Part of a small language model's weights.
Size: width 256, 2 heads of 128, MLP 512 GeGLU.
Architecture: RMSNorm before each block, rotary positions, no biases in attention or MLP, tied embeddings, attention and MLP in parallel.
Training: 581M tokens, 2216 steps.
Each number is 500 + 25 x the weight over its row's rms, rounded and kept within 0 to 999. Layers, rows and columns count from 0. Numbers have three digits each. The size before them is the row's rms in percent of the matrix's.

# layer 7 MLP down (transposed), 512x256, rms 0.0513, rows 430-501, columns 128-191
102:499506512503506470535456495518478496542460461485528471491487489527476533450558517461467530484565468462510506495498499491511506487533493491502507534530511485474535528523485462499530515494489451
100:518533540523499483470474500515517502503526492480499471496503473495476512481529505491507528469480499484510492485556462525492526515500476518528509516515499485483558441499479452478499473492412520
096:486519515498484488481514452483477486480486525526446494534517469550525507496468505489547455476517523489464486492543483527481496526483500484511521484508512481474533500543530554488500505502528501
100:528492477500491542473536530497535488492524491460507474466505498471447525505507535487488526505518494512489460503473505486476519482499488513507537553453502513461486517542535505498475474505489547
102:516479487512497526513502532526500481502526485501505464486506486492506476528488470491472472516521481482495506493490514509529493473523482517477530519488486461511540493464518501548480483509460501
101:473468464458482504500537496455488513505487518531477557456504516468477512483439546496509443498510503525504470505537486470464507485470490502492515481502487485512516517523497520445490463537504523
099:482505506475512517521504498542468537520498467514496478480491483508518515457514531489498523517509489483531533443518478508509462506521514517522487497524478486488518500500488528502488514512468523
103:495429499516466496508490508540505450473508473480545482466444520516489457529487535439514476559539465494488500540448463523498511501495530493473474520474478514444517505516498533480472450505496471
096:522494481532524465517545490512513522532490523533530517477464506511501506535480510520559505482496474531480538469496517471470527520461472522482469490500478519491511469513471559521513478476505514
102:480493536498480500479535486488501520560510459492460505538485504488513455466524507493508500511502516469542507533483499488478522527504472498537483515498507501523509508548480507512497510512495544
092:468510489529495473479499494490496512524524470493518507545484509497520508517524510489500489489510509509490493509495508498473476572561500483502480486478474477505471502486498466532511489517492517
095:501516472457495494495508511525480488487495465459479463514532524507516490476481495483501480510475522500495468524481496520515519479504478491503470493476504491558490469489513492465477483465493526
104:529513560485502481508480555494488520524558502534483503512474497499509497527515508507481460517460496508512483486478552503461495519500506467502507506458467524471492487475489500518482506493517510
095:549470462525496481555442503465492494569498482493524507536561524480529497549526498461499481512517453509513505487490519469470503521493478501459450537503492503544527523518544529570526509497514482
095:508482519519492489456553537533508484499490520462504484495506481486481465561513469493486514498439524472497491473491542534515489537496527458550488512491513509505524502492497522513508500448488461
100:501492485485442477479511461525511507440494519490504517484485548499543492521478492506490483524507465497516534559522511455521481511440514439544488495517528487464484479485507485511511474549520500
098:487491519491503520483505526506510485501549526508495519527530478467492503522496493495506469508524498499524478488503512470543465459510467502457474507481530501530500489526536493501487471497454514
097:506525524504518483487479543502487513476547476484519504431480507499550491493505451518523532541488478531498536491476463497517479499534485542467516541511495505523485538541492497522472497491491533
098:486495484458480472535484510511488557529465447513518478522508514492490500525470459456477491535496513524509533514499519484494504499479543505489497520524470514490495488505475582484483490480496496
094:481511479478530484475492462464522498475494506492517527478471511499521501492516525500535480484504536494479523523493485495522524501480473521523456481537505487487516494531508474496513540497527483
098:529525486516481498460523495470503505509509492463472495528478512487489526505501479518509481483465491497459532485490510492458515469515475483515496534481466510517478524546484520475461461462559468
097:514494507507476543485556514502483486476512481500508466539493497526478477482500505462524507551517502520511516517500435480498521510482479507494501478482492459497449468507456495517518501498515498
106:502516545521525498529524510503494482486536502539471486460504533504481516506501483502535504533492488517471477504485529481493507508473500525513501498512493497556542514524526487506473512511495473
090:486494467460520482535507505486529505481529479500470485440493536476528443511478525496496523482517511478419515500461505524529514506477477530520476523485457525460516529483529456536497470453540506
088:441497492500503512478467477508508514473491508514515473508473497528489496472502489475529473488536486492475515511511546525515515528524471488523502489527472492485522510495497500524469494452478478
102:505455475502469485490512475464494466472475528505448428495552483485503545489490479517473523484520530512492509496497456555512494529522503488464497504517524517493469464487527489479535511498521507
089:441476487488495499526505486505456503491476514476533460500488506470500512483529533504492491457503491502488502474513502464491512512521516523460517472465514491510484497508482479480483541548483521
098:525510527473543481511485494501464484539497536462529499521488528488494505449504517472481466484527468517499503521481497423543501499516481541487484523468499497509472459471529539510497490504530463
092:501522519487506534539518495492486541491517533562491471524540489511507502524503497457502519497488523478526491501506496490496509498535510497486468484496518516480464511470560497506474467456475465
106:474524483505510521486535560506529478511499501472524492454481493487428474501489503519522482508515513493502515460518485464517527470512510535471492531488492520548478465496467474489491482507486473
097:481510480467511511537492517496462506526490543559480460468538508485495513454478531471497509508517521500507435519514516523510473481495477475507487456480474497462490521486511484495512465477499478
102:477495480533521495479505551514545445504451479533516562558515531458495478479493498520520503498482517524487503509507470499503477498496506510519480500468472515501526464490530520475462467497491501
088:512496474489520453526526513489480499499475513466510571477499528515521440520487455527538482472466486505477499518494497493558481479479478462515493509557483446518517480456467497493525488467534515
103:509526495517495485494453541490505483518496504541496478519454544528534525480518528497486477510471513532525499526526533455456490488522493478507485471489525507497469511494497538512498569483479522
099:534469496520495519510505523517504481496507485519511492503549499478517494500484465456483448471547494515534535472491524512500510528492488497471505505507527516487483460529473496470474504552497463
100:488512508451469485495470472460511494508506475491523522516476527531508497509467492498549487520479485515509489554487490516500498523488512491518525508480525528488501503534526526523499481516474457
100:525522471529461472510505514489537485513457490525549502502505484518539461496493505508533520527489534476516502470500494498509541509499539501505506493497487516492499510492478512496470496485482461
096:512476481490537524476503518540497484506508480475480527526500476480477543502478456493515450556504508477476506503474506526462521480503500510532496487495507484492453478493477510478511513511483472
100:501528474508514479491497523530561527513492540534503516507475465461498468498512526492432522497491495517515510471508523484477498505497502516467503517512507505467488491530433509472489481531474506
100:484514459497493524527523489523487521495479502479518482495512515505495469443501468520475522476491535506492517449539492483473490481508544524515492504522485447607448516498527510514573463485500482
105:499534505541479491532473494541518483518512504470494490540457518488499492532486495510499555506453518475497442477468522483488487522501505546523508536490507532516530528462485491515488485501472545
107:513477534516515496450493454496510512532485519477476472491534512526550508487481487500513497468511446473455495506507481501511459526487553484487525453475538468515480495519460476512541491518529482
101:481518514510474480493523494454525506492493484530464505479492513526475509464535506494498497547499466517451541535539505535494499550473540503498504517462489509515499485495477507502426515457507483
098:521490478531507520488494498520472469520457513497482434516546471564511514491508470494452498489482488488478492459480529464499487508529507497447491522509503521478538500547489491481502502482477501
102:551497490451474489484459472509511536545442518486542430507531498509511477497550467475514513491507534506473511488561540528474502493522499499476516517474497531504476463479502498518467546528491469
100:488512476509476533530482544488490515539536458504537534491532517544461532474513509543525489535484534506499478493553502505498483533511471493509500516495545506500540501472506518516535560501547476
104:461517479533493483467499477528474473484518516505514485493469510481517517461523501526525517520492505507497485518563510514512545500471516512524506527465507487486511546475499504499501438500476459
107:488499472526519489505471555484458509477471480461520529467479477511516501488414467485512524513490480490514503471470504486529512520473499507507540550541502497563479459557484494536532513475496509
105:456501492496511538497475515541522459513549528450486495544493533539480474517508499520494497509508485506499525493510548530451485506504483484498475504463493489517497498517524527487498494523530492
104:487500533520530487503505515503501508504544476545519524482522526483466536471498515493523529515474488504438516498515487489504545530526463536497480522465537489555508473465487536526522492518498495
096:512518483502511463498519510516510529540521478515514480488513499533459468479500490455510518548539485514538527440497468539485462458485469531497509521519523541509468473512465472511472485535523496
095:465509524513511501475505492493530515508480509508522479528527558523508502488501515505487501487470502500466502496519513523519481467494480545558530508479495509487501486484514494461525488499452499
093:507532493503540497492521491523518544446479469506517511516501507469562517499518506453484486487499493471512501520496496538477491456532462508467503504499519467557516482485449560532479492514508507
098:456465459503491500503544490498517509485512465503504484477506488503505520588508502475484536508520502530514483503452503472543493444516501522519505504514489514518506523508498508462506479512526490
097:449559503489515533526475476513502512516491527519489504517536486486468514485514504491490500505488471479461478554448533512468457487494484528550483497476447489514500455531512468511528486536536529
094:509492523533527471520518507499522507493507536518522470523454481479528501493526515480479524559533464522514537484506508481495519505499474458533505533487477522487506510467529516483491485492511457
086:442515497509552486482516481492549532483473533469525531489535486481533479513437504487494517528489502497502487479544481491500486503501544472493477511479464523487489487516530514516465504507460503
106:509536511500491496472549518444492518502512508480520515541470550504419519503516540477470487521498552500470507499497504525498513470506456514476458464549459488530464488464494504471453515466531511
091:511481475497511482502502517476491530514496493520511437491554536478463542499503499572484500530528489481486515474518488543485477499549498482505487546531493531516522508490479502502532446531498491
095:548509512513490485491473518502460525504471484529467511446451487468488506499490488490501481505496475508469507550508484477434477498495518500495518486498508514508515534519507490510498509519498534
107:506491493493512536461501527507538480529517518510514483524481478520502509486516481500514511529533537540480471539482475518529487501471528504495516497528502498526510533547503449511531550507471509
099:442507530537483502469477501500488514502521529473485461469521470526507518513483498491529475473492544513500525512525486490469530508491502496466516551483457456480526510488511536444477498504503461
097:506464499508499550476504516524536505509457473511512452497532453511500569562507510498510524539512500509465504503477521513474508528505511471524539492492485475537490485458498460476507492510495510
104:531487481532533534511534482502519496565497481504475529489469537507516454520514511503531455501520544513487473485527527485516453513518497483518448476510518564487482527476506489474497484496515520
099:499519517509481543480507523532487508486540490496499478528528494519487525470525524499455501495458515488532508505480491490489496488521555456540495496504479505512491510500529440478504508490505529
095:440514494523533469478505468533502517492488491507488505487485525449531561552532520491551502523481531470527502546463482490520482470492481473493489478493510494507517475500481479511553544500453503
102:499507491486510504514522497488535515474494521499529470484526477503501446505460518503501472470509506485542479482440480486504437533518518527524537559523513485487482474438473516492450504484535494
098:525513478508573526497514537517513508474530495513509506539484525497505507530473509490534476469479456466486478467512564508527523533511515525501502491523468502500507512498504481489536511505508487
108:492491513474512506468499470490490484495507487531485514517465468464517466518553483515497500525556490530507537518489522485513487552515409501500503508488518558501513513523528502496512523500486480
092:504492478491516525464489525466513504522486498462511488560520477527470540505470490482488521515498506526507516525489485490526492473522491527513529505475546503472486491518514511498531529473512532
101:489523486539441506487471467403488484507474533516475482483494526514512504535501473487540479498503469488510544503550516498476477555493513502525493499482531461510518466521485478500495474487510465
110:501506537470477500508530458487510497543492497495499481478513536476478524468498505469457527515540500557484521507481487498485485478542526562525465559469470489541458496475512516495559505500493479
# layer 7 MLP gate, 512x256, rms 0.0512, rows 431-501, columns 128-191
098:496519524539511477493506546519551493473502474485485478489478459513504498448503501526484492482471506487552489470548530512486519501512529504531474496472481533473539463509510480568508557523442493
100:516477469462490487495464491502505493457477501533569493424526496487517524507520478511493426509494478509495522527516538507517492488515570535503496478481483509487487517444511475526493483462481494
098:476479418477505546535532512513490472490507447523519489494514535493473506496499481515508524473524512475502520528502516512496482472498549515515476526490495491482511493518528494471501566498510494
102:483482516487523554538515513500530468492535477468528492513499514519515498500550488542482505471532522491559512497504468548531540483434460487533494498513490510496522477476523508464513497468500528
098:527504483457493491509511456525551471502515533535476499455506522480491478493482555530450444506492532502488506493507512482483472519515500533444456491523536469463533521492510480511512476519514555
096:467472498512521498498502481508523458489512515484476531492497511514486483459482463497463475491481510471492512494498507498544506499460504482468484535470459462509516495536514502526493507498547506
101:473492571483483512462520501495450475510475460493509517482489529500515514507474479524502508502479513442454521520517510580523511510517516508469515516469485497505476479509491513485494458536521475
102:510456532523523489455533520469473528509527510508522531472484482534485488532512483492516517465500527536483540459508531505529514546445466478444490524487483490474520500531472523538511498500490484
099:468515510525517496514473522461480489542486497523502489446488498464505522500525499455542491525482525500503522509451482504479466521530494510526533445451538518513544535502469486542530544531517544
100:489504434505504522470509505487490457501554500484478469480492522520531486448541451492491519480502502498505443498467526507499509538531512449523497495477463516476516540504494523474518487527534533
097:484497442445481535518529490487468500532484487540499471506522488525512507464512502512484500481498442518545464497508506533496504508541506523460464470528528495519507485517512505466498494504477505
100:497512528505516506508497487513480532517476526536487484504454501517426521476534465524466514544496507516484513517522506522516537448512460494488499544492527513540527547497459495529486532456472548
096:475481526498524515465513478495505506515484499513508506467536517539444492489491530485493514472498496466438517473489502557539431513544499521495533521484475503511519492483464466501490508534482506
100:533474471529517493466505576522546484512527501478536498476507444502482497532494489487473459475477474496522480477484511561529497517507541508531494524511442487566441475510523523531489531486497498
093:485533524486549477487518492501464498497469522524505501505519477534561491499579464508451527511464452506462508520497522520481503485525496492523496499526521523508482480529521545527469503480460516
103:535478538460528485488511458458523462502499493518473483530498499487499541465470489525503482529479514511473516523547472502441503505483477475522490468494535511492518505457490486499535495501540533
101:498449488512504531534491531481472514553427511511501508503527483466501465474500548527539475503483521493514499515449525452473514514489529495518482460478504478494475462490480516494502508507480510
103:505471505495465521515512512495533475456533540486493492500545501543511499503471528463470471475444560514472491508476509470531491494549495548509480491493475490510457489484491488540482527505468525
102:478521461478486533510507496475497518497508502469488498486476447512503462545487486520511497458482538474477523513518504463533455510513504470492507521518507524507497484516532510485514520527498475
101:492489485491568471565500499528484495483499495520492485498499478520482476489477498457490501501497488526531479501526485540519498511488551536520522486561540513487560473476474508498541546519501509
097:523515467512541517504514508477525551516500515518488495485505532491501471490510494528468540488529501498513470470512526503513534557519501472520523493512469555526533477509498539524489460514475529
109:527520496499545494515482480507515535524511500512529478495520517508519494551474526512480525506557458511484457498511561511495518480500543561476505454478476550485500475498527481505529474505481473
098:500478489476532487477498505533480506493520468516518496425509510507542452545464505544474490487508490513474486484514517507498540512498505533542548494516476574465479540451506505521471509480483494
095:504508521464502492518553488499502465516505481471481514467458500513474487531459446508450564522481478530514446514468544458497503488475470510494498539500455525524500537465458467551511544460504467
104:528470496510503491529475480507486506512493553537505455545480483498486499489521474506480508519515543528497513524436456537515482457484495520498519429458502524570494506500483458519472494532466554
096:492490509460528505526541489527515520513496457506488480498474526514530486508505579472526512503544487503452454475507516470520467447508504467485523502483476508479484465526502474483500559479494526
106:460527511488467482485472462521458502435505508472456481532513498475514504535504517507533496469517459489515487498524476485504502496498476499517464519468496491524529519463532489460488473518494478
099:474478461516481460499468526493536493502533537518458479482521481455504492515486528516482529506517487506471520470457512485507523466492481511486490491510477525531473514476533540530531466524464465
103:498518482465496472468499493525499504464502524497523504468535494452522502501459483443489479505518481490489475521457519497487497488537505472510505526512550493478511489543532535470538520461525542
096:492515505487511517537482522502468498490491531545482478457499523458458528468522503468510518515541476522512508512478512472536478492458513476492501483486519500488465489491473476507500510502510522
104:503516519468519505526498486434534473520506467547474509490463491517443502477477513503481517516447528516461531486511478525476508514532501539506472483515467493483504500483495488471494460510504494
095:482473497479493486479522467490539488493545476514509478511523510460526526539546508511515488509488541518513539486499488459483513498541515563516506478460474537496506543514531473511520528518499505
096:482518498531546549488506460463451560526505493504435492482507533501471486505445494523521479486499483492526487491532477486509500515496510523498497459489497480542533537495493461497486477476507461
101:478490525488462505514457495471502480488519465503520461453493510468517525495523532499462506488501477500520490492521495486530489527483521475454539484508493499498506471458515492492558465467519501
102:502496489515548496514508500570525465498493510554461460534551515496483503535551492501474534468457496496521505473502524547480486506530501499533507506541497521534480491454504476498519487478510508
103:464485515509456505505455457502468503472480496558498468474477474482487521550490464507495541514522536476512510494518520498489507491490510460484524436502468512512521497475468494490479510503508513
095:498495510495512524443463491479471517473500473447556504486523543532496503485525554464456517482522478484497489472487460481488502510518489515503518478494438498506486514481532437512506497462527519
097:488474495532490461504506501529499495489508464458506519468487511488506553487529459481508498524535530515526488558509512572512493489457518488478509469436493438555510519476511498540547533524492496
097:520481502470505495485537502541529499462515489508493503540498495478504494524507524516527472497496489488538552530493524544514527489488485497497454487460478489482509489493472504528533486461528524
102:519550507500503486561496484493496517475469532494528527483524520510483475495477524498510533479456490468478474456503493508512503486497503539488526554437498503486481535481539475495508528535497534
107:486476481510524510502519468479482489514518498526469549528494483535477486499535522499496504474524482521497545497449474533522526521491562490487520517489457461497524546529464496508495499498536504
104:481503490521533548489541491473520534568485507527544512489490464522492541495541490483526512548527503485499517496494498471490504475521559537492504526429501516504482484490501532445479504474465491
095:499469472467523492511457514460492489528516521448505523509448521477472495480516515486541491544532500489453477543501500513504450453443493511519489475502505448534498502481474546497468485510529508
106:490512533502511536480519505505549533528523487498476506468530488495505513443480493480489505505500488510531489519506482483512446462477495464474516472516503494513484477529477486496481481543511549
097:504470517498557497464476509506505487534517467552474457512530510460510533505532519492492513458515501476515504529503449515480471493528493489501486487525498484461499497517446505480495468493509566
101:480477487509494490445471500491513525571525464514494504488539538535475504515550540515499472480567509522560542509513515532521534506439509486495501445482527523522465494503514476482480506487508472
094:545502534528466507518514508507494513473537475494511511479481511462453477475525514556541490542501506499527522521512511491501513524531491509505507535503520528485499458454464512461505495535502496
100:493465499488519510528548489515522481525497521526510502461429460490499533428466471516509475532486535532529474494500500510513519498487490450529482514482492489489508519479509514483519501504547449
097:526517484489553542472468504500481477465484534495474494519512497498492506509464474465492474495547493526546508486506529503511482522472488501494484490519464490492493550481539483482477533524540484
095:482497541504535531475469494487526499482462480480519488479499512483513461502505534535473482493528511478536508494441503509461509531482482496526479530474513508483506552477493526491499527466508466
105:510532502505482483482498514465500489503480497498510478517521506487488524459523543536517514500508509506509513475485503524490505476476496490511500497534495520534533496480512502503513496529532492
094:501476509492525470482501499515499506481527478483588512528467480490502525515540500473511465538526494505527495507477495557459526442537536518501538479509532526501517467488515513486501506508537478
092:527499539514489558503566476511479462527514561509507465487529479505486506444482502530492508484457475510520557526514506462492514522541505502534509507512492521530540495481511503511507528488504505
096:475504478507511483491477533498531509482489497516508528470503461506506528533450500484496503498539528519487512467504495515490486528496491548493553473533541498515491478490470509505521482485537503
096:458519531482517471511507526513521496527533482503524517501545510482500479541502502538486514484493513498559499445481495495510489512467495508521510456500464432476443486488513479499514499496476509
093:580519474548462499483498533466501509481468546499474457520544487500480484475536511512476491507517512482449474498503494441470446546497475532532519514502492526486479504536532489535497449503504504
107:571495496513507451487500512446504455492511459492510503524522475530482498503506490478508471536468501539476546475521443535522496466467508491499525497545504481556497466518533528504509499477486483
094:490466499500498495452531504471517499499506483487488522486480466498511488500500501473505507511491514476543491481483507470532474451488469497504522546510503477489517474503485445473519528492531500
102:506490501488491475484528526534500528499516520562489498484502468534478468497529445517468501498511513480497469508506484449482510532509542515460463517496458486490514530480455460534494519540491508
104:499476520515506506530539472488460507501536499500554462539543445466484445487546509488486482487518528539518516481496508444540503509511476488465477518527529483479502507478526458499506502492504485
088:494564489497491508486491511490507505468510532505476457509480475523510542517518498481518534504463499524500506486461505458490506525513542521497473524510465495464493566505493495507483529536514549
096:496510514553503529497493489492516488490455539544492498515488538534503476490544517507491573507532443559472464506483496540487504480453506482515480466539501490519499509563550486495526516536501473
104:454509526494498509494486506487431476498498483486481518510482475474541523502525495432506482546512467508479507505500485504495494534473495552530460493492545501523504535505466489512515512513531528
098:508503496480500477509501486478488513482509490506476465475456515488496482541484476532534488513517482495473496485500464529482507509508531503477503471504495515458509473482457498526497509498485465
093:519533537478506488514513521484509476534497501482483553523493495502487482518480522494502469532504581480551521480511494503508521511514482503500472479483465451551489489532480453492493457540488490
100:538512517541478458522485530541515496527533517539520518485474488488509490541509534528505492495519499510504438456485514510473556438506539476513579507510511494508500497525510511513491515517501421
100:524565477523503513491489516474518533545512488508460520492502486490487471516484478489581514482511502501492522478550521490520500516532519498473499506456490484474536523540460515502510474525488470
094:509485467502492460505427491496491528474495469492470484525525535534486563486463522499526531476498516531541469489499480508470490533509471502511560493518491467499473506519484540501492495484544473
099:517470472524556493486522545466527541481495547506523499508473497538532541479483482468484557496477511520493498485496510491485483508489496504474540489459553475493483483486530483469476535486464484
103:479480507519479502505506494493477521479499475502489524502506497465504508522481467447507474504479501460514473505555512457484493552511507530502536526502553474496513483493462499482477495510533488
102:494502514525503463528480505498480519548492500511483475474553493484510481498547466488466518555465507538483514532509511543495506411536502521494469563538519517516487500476518525487450492524478504
# layer 7 MLP up, 512x256, rms 0.0514, rows 431-501, columns 128-191
093:470458515541477499505471470531505479540460516483516522498507494500524542472552558519443480471482547498498511493483511491458505506508475486479550526489514435466541549507548488499499472500494516
100:483512526505460505521516500500474509506467484489523486492478473440497473483508487496472527496494512485491526521508527511470509494530495530506511485461480516502507513513486504492549502483499488
097:449520506505509493516472497534479494528469467485505507515505473525518496504533458492477501514495518478478478535506496467522480539525474475433498530515518509475544484494478515526496517522547496
107:451549496493497495500515471503483518503477481517491503478469524514523525484505511487500530537506520493464495532529494573477511596479488529488477544496543557523494509485482544512504510464487500
100:479498490501483477534482484491485469478505490488525469519508495523528497479510462502534536496501483487469512486513512521506524509466494460490491513520484507495532475491488525494537528506498488
105:500496497569452469499518474491521490548498529478539520520513489491514531506505491503493518480451513516480493503510488472535499494451539481523466515496503506464456477503467471496506492468509471
102:467542532526499509490532479518501502540508430506471499521492489508517517529553526499483516452474510503548508494532542513526487515498497534496458473518454496534443512461525515511522503488499542
103:463506555462470507512494499491473488469498485484514471501541523500496486466511477514508499500506560497555483456506492510552485502544506477514484506467489515508509527495510481511515490486516462
095:462532471472519475516497503482445528519471528516520485508526502478488467545493564487501500472462520526530488515517517525462517510485521474527506540534504489525511506489476437493544513523536501
104:511511479487508554557500497503468471462487510506499525493503470499493440496535484501519524495511508488483481537461490503489540463529494511503514514525510506530511526499534533488526523486476517
095:482476493470489511513499545517524481517511539484515495494486475460503534496476528514525500515530481513542471465516521475517519495492518503502493517492488520483476450519535490496513456486482501
100:531499447526459462476512496505465510532504497484492502499475483478520486473509510516495470506516506507483491490538470482541488469512493512485508557485467508535509531484529482481508535530510553
096:486532499492488498506464497510496495513531465471519452488500544506455506499462479463492477477483507484464486498501486503506478500499509480473450505516535520520521454515506482463461513470459497
095:487508489494515523533495439509513484543498492504477463508520521490542544495484494488489490502544502507492510534477500485469527444489475488513524471502472467497458544503476471528493464497506517
101:522483533520526470526490490497491514503557495543460495515511463517497500514509513493521497487494518462510481503503504504507511509552488545492448491513515494473492509486499476487490483432496523
099:544508500528484473506508548544495498510471478487467514480518496516505516468514483506461484455503480466506505515514474475520488473532529484538486526459508513477536519475511516457554520513508505
100:531465511509512510511503479489531490511482531508507516502510496476463525505494493503527524424512475487529463552505536507446514493488520450526494480490517509480466493489552505527511484482491511
103:517482510507503517451495491512498477460534503472515504539468524475526453509489526511531457530459519503491484505505511530526487495502478490506446474514509534477456498511501481508518472507488505
106:486483539549515484510516477496523452480514477491470486550538496493513531521500476483472497527534456488495491482502491514460487506504506495466532479524523521500503487500485497485449470453468488
087:509502495469524499496518485515515493496524498492491507494516464516506470483477511505506474510493473524482488507493502522492464493488467509493492483508521477462547494509443513510500524485482528
110:477538472486543468489471471498514502506535539485481500465512486455495484522482487503468519507488469526494469462457517520485533491503495518507508476478474526515534508472535486515479462488498494
105:518501534519567517522494542492516508500534525516502506496515483482534515458487491498519485499537514498534538456505459489491530450503484508461514486472501487535470494547541513509508528442490483
093:489520524538455459509458451495510501506504531465467527509490435522520558458469512474476493498514482529545507482541506479471502549505531483487516496508497492540517503471468520489532474500464505
097:511550509469512504475513518453491487539480470515477506488507467480528514474465535507533474492504559478500493500517486497438476481483528497457490505490512475482539467507510494477484465546554533
106:472492548482495490557464491498509484446589493485478511473547501499556510467511481484476488495508490567551517488477508485522497513545477511512493493501499524517500500478476502464527527508506550
105:535535512531454500514491502476521484495473505524488534485476504495474515545458448520495462545492490509519534508456512567489496558491541476532519505525498515476520494485491515457530452485507467
111:481434477483530519487520464472544529453497473498489531493516496550508482584481493502496521515486525495523531461487521504486484464541529481498505497526463499478518551521472466512469492483495536
104:513468508492515472511480463523511486501493496485494503493508519511513490484511535526535480508517513503478553495494522478494471464495502498477526480519531465531520505498430496520535510529514521
100:507479548489481515520483469516514549468493545488496538528506462516543522431512513514494499484482516510471482491502507502469503526532466519542536494506476470469512544510508503545520462501565504
091:541472514478437518506532500477509537532481457513511501467459537501506484471471485483513492501476462496468493523522520504491493483510491546492457491545503482550495519518468505474489538539535495
107:518504524516504507470522496490508539527533477504483463513508488509513484461518504494496523473447476498513482476506548500474470558498496524476504502502537449500503472505468558514518506500493505
098:525493525480448505465500471499525527473505454511496492509497494513525548505515532503495497523536479508503509459512515517465483492482513507528490469453472541499541523570528511512536479540476491
104:513474520501414529513517472477492539530513493454451490505480490482512495511494487529502493471486496480491480491514484519455532555556552511510560496509463503508509503521506469487500488465511470
096:470533473481490494480508454502480522548511483484533473548555477515500566492508484511506502467483528538525464477539476512434478518487476492460503513492522500500496494527489520524544495489495460
097:525494500540518463488509517556480505514525526508476477494489455498468534475482549491456508488516523500502489501507455447541484505502516529464458465477488459476495504483496516481508546425477499
103:499496508529538503525513540504529516477504545532523474486524536488537516501457486497500518537487507497542481508538535513482494466577483531508500486480471547538524519511509517503537461481496507
098:508512530494461509505532516470485508507517497466526504507490508469505461507527506491459553444543529513528507499508483494513488534491502508472510492483459501543494476474556501524506511519502525
099:525495518526535510499486493526484504486483472437490509521532483498529503451510507489500498483480487537498498490470531520512530521459519481528527499487523465520544493464498520467498505506503479
099:483501496522479535503493485487508508512497488497534491521502493496480543542490482493497514489546446509544518539483527477467489547490446540519493512492528507479478457553548477490444504453523505
104:475506458498477480491513460479527496507467500508477506454476505477519479532484500491459497489486475491518460483470503450507485501462482491489497508521470535495443467506551545502511474483563527
104:501477507478467488497534493508515483518504490559550443507466449473518479456543501512487496480468499520491459516495529498511532477495470462526509487508496501451508524522446451473515477497466555
103:492496504516503526483470474532515529495518543536518483521548521511543500442515482446534509491542571499515431518515522485474529502461490512520491520511522532529471497532499517502538465500471507
097:512500506497544496496516513509506485513472505469509541493468521497464464450492521538510511520516531444478517532479504475473514460538523440512524481527538509495509489445494492511491492493557513
105:501551484499469510490505527511526488520515470559504562478473540503489496514457482497459508519495516504562493448473507470528470493487488527507507507529472493499470556473488508515518497543509537
091:514497488510479493506549494490543507475516507494495504502474511483461534474512488504491531483535471479503495522469469464538476522501503479512537497553458556497500461469523483490495487500462516
101:520484464439494523464550518484491493513535506486507484499506487493525497481546520539503505529505496535486512505500502527536496519454486481495502527480501458528486553494469507488497475491501469
101:493495476485501477510470483497473500491469480530500500499492497459521529570485498510536541527437500508407506488472504506516499492514476525524483521453523480538489456519518537514498495528484470
095:546493451484501496523530521540548510469496542495475525473514502488477498494471513422484487513508498484482495522499479499518498489471509503501530467502456494477471558464518466494505480448521525
104:481508492545535499562522513504513468493499483492504455539530504532461528543508465482494530499485467490492512524498500526476528551515492528494457510541495507500516454485505510514516498499469491
099:492467496520523530520498489511500486472491522495489530498473469506513489524509513475467512486456487488520463498502462473521506568524549512505456481480533516491493456513525534492522505541528555
100:523504496480518496515481512498518495518466465471485515486493469458490529494466490541505512516545510471531533502504510467525548527522520485502488517523511513499520500486534487504481474484532497
096:489506497532544526499550514441510462541495474461496501503502474500481513532483501536522529529507496530519479470514504494477482481489502493498533467539526520511460524537543440520479465534507458
098:526511539486484491487483520506533496472520517500483485507514486529506518449468510509510487475441502470487533499533468532511528537472502492530475494461474514521491502475505487516533509454524509
096:530458540504500488496479507539505497459464455497528524488508517459468456499488466526492515526548476535524491497492480466487510504473514502480566497501486501485492520485537554481517519513499488
097:455470501491442463478494489508516494487503469482521509463480484491465573493515434505501493479477495495493496520485503607492453504490511527488506443530484494515468493521490484511468484478519513
104:543427501491450513505494519516485490496513480525479503491504545523491574499542495507504535461506500506545486512460510512487496503499466525461509489532508470522531475503493510469575538467497451
105:479523530518448508496502504555498549477438506478516460461497487532515492473500517549537515465503468516508502520524497507497542554509483444518469482489458533488467510459495482504495508484474440
099:470491519480476487457516473538501479516486516478505526497503486488496504539541492489508499514486527481515454523510531427544541513491489508530505457508568472481532496524521456518461531467535501
104:468432510515503512511533499450518468467548519494515509520542533517545490511517489492535537497473539489518512495504515501513514481496468486535497540498456458522504491504480488500491513475517470
102:512495478508456508524539519561527497557485498509501523558486490543454507504497460475500505525479543505504478514512486496488475470502484539504518502500510473531524516504481542490491472515493493
096:500512479471530453538492489504516529521478469511488523489485533478471524493484485481517521513469487526512492459482522507513456522530486487490484451517505573476519464498504521509528536489525532
092:495491506533513500494497504476526522505464514468511501503514513493475496461533465481459503491493519531509490515510525480489500477462588496537473499476472502521503521542562533550520510512449496
102:508506483532468514511491510442494504493492504475530516504485522508492502521515522483532523468522509539510477512521501486478497525512483513529533473470525507524504537523491480525504514481568534
096:532540471514537498546506478461482500489487487466462511504522492514490562505525503481579497510523503473476477495464544533514442522490520525523507515524496515457514522469492500491505485536531479
096:532469524507464514512497469461467507487507462483460538552488490528518460499478498533511523491485470504480498454526542500471566509453517527468470488504511506490487520477477538446460500491504519
102:506525509508443486522528480466472499546483473506487527536480544482494512471483543494481506536532504498489492479506530509472517494509501470464491476454505535494516501522501492503519475488446524
098:470521513484438485511513505531524467500494544512523448519500472497491466477511493491487483496518563470506507488519476510500522501451511486504493484500500494491508512434539492516500467534451523
099:480528459511491501487479500512478517508499495527470543510489492510524504500485485533509448529514480492515499483539469516491454505523532512472539508510487501509507467518516502489522585508508475
092:488492517496470488564474488519497455476495525533535498475507488498518456496506523507510458492531498502511455510550474505489527515492526498510511494533486466532491492508455460535487501483476506
104:522509543505538480477498539523511509503519455498526507513505459501511434476477526501486499507476549484477476523506473472477491463549500455499488514528522509525486527496499512509482535570489483
101:510493542497479470510541460501470506531536500502493474502487517496483472475528500498521539516514529476496503496446501480527488536466457524550512452520505521487521517520461516526470497537498479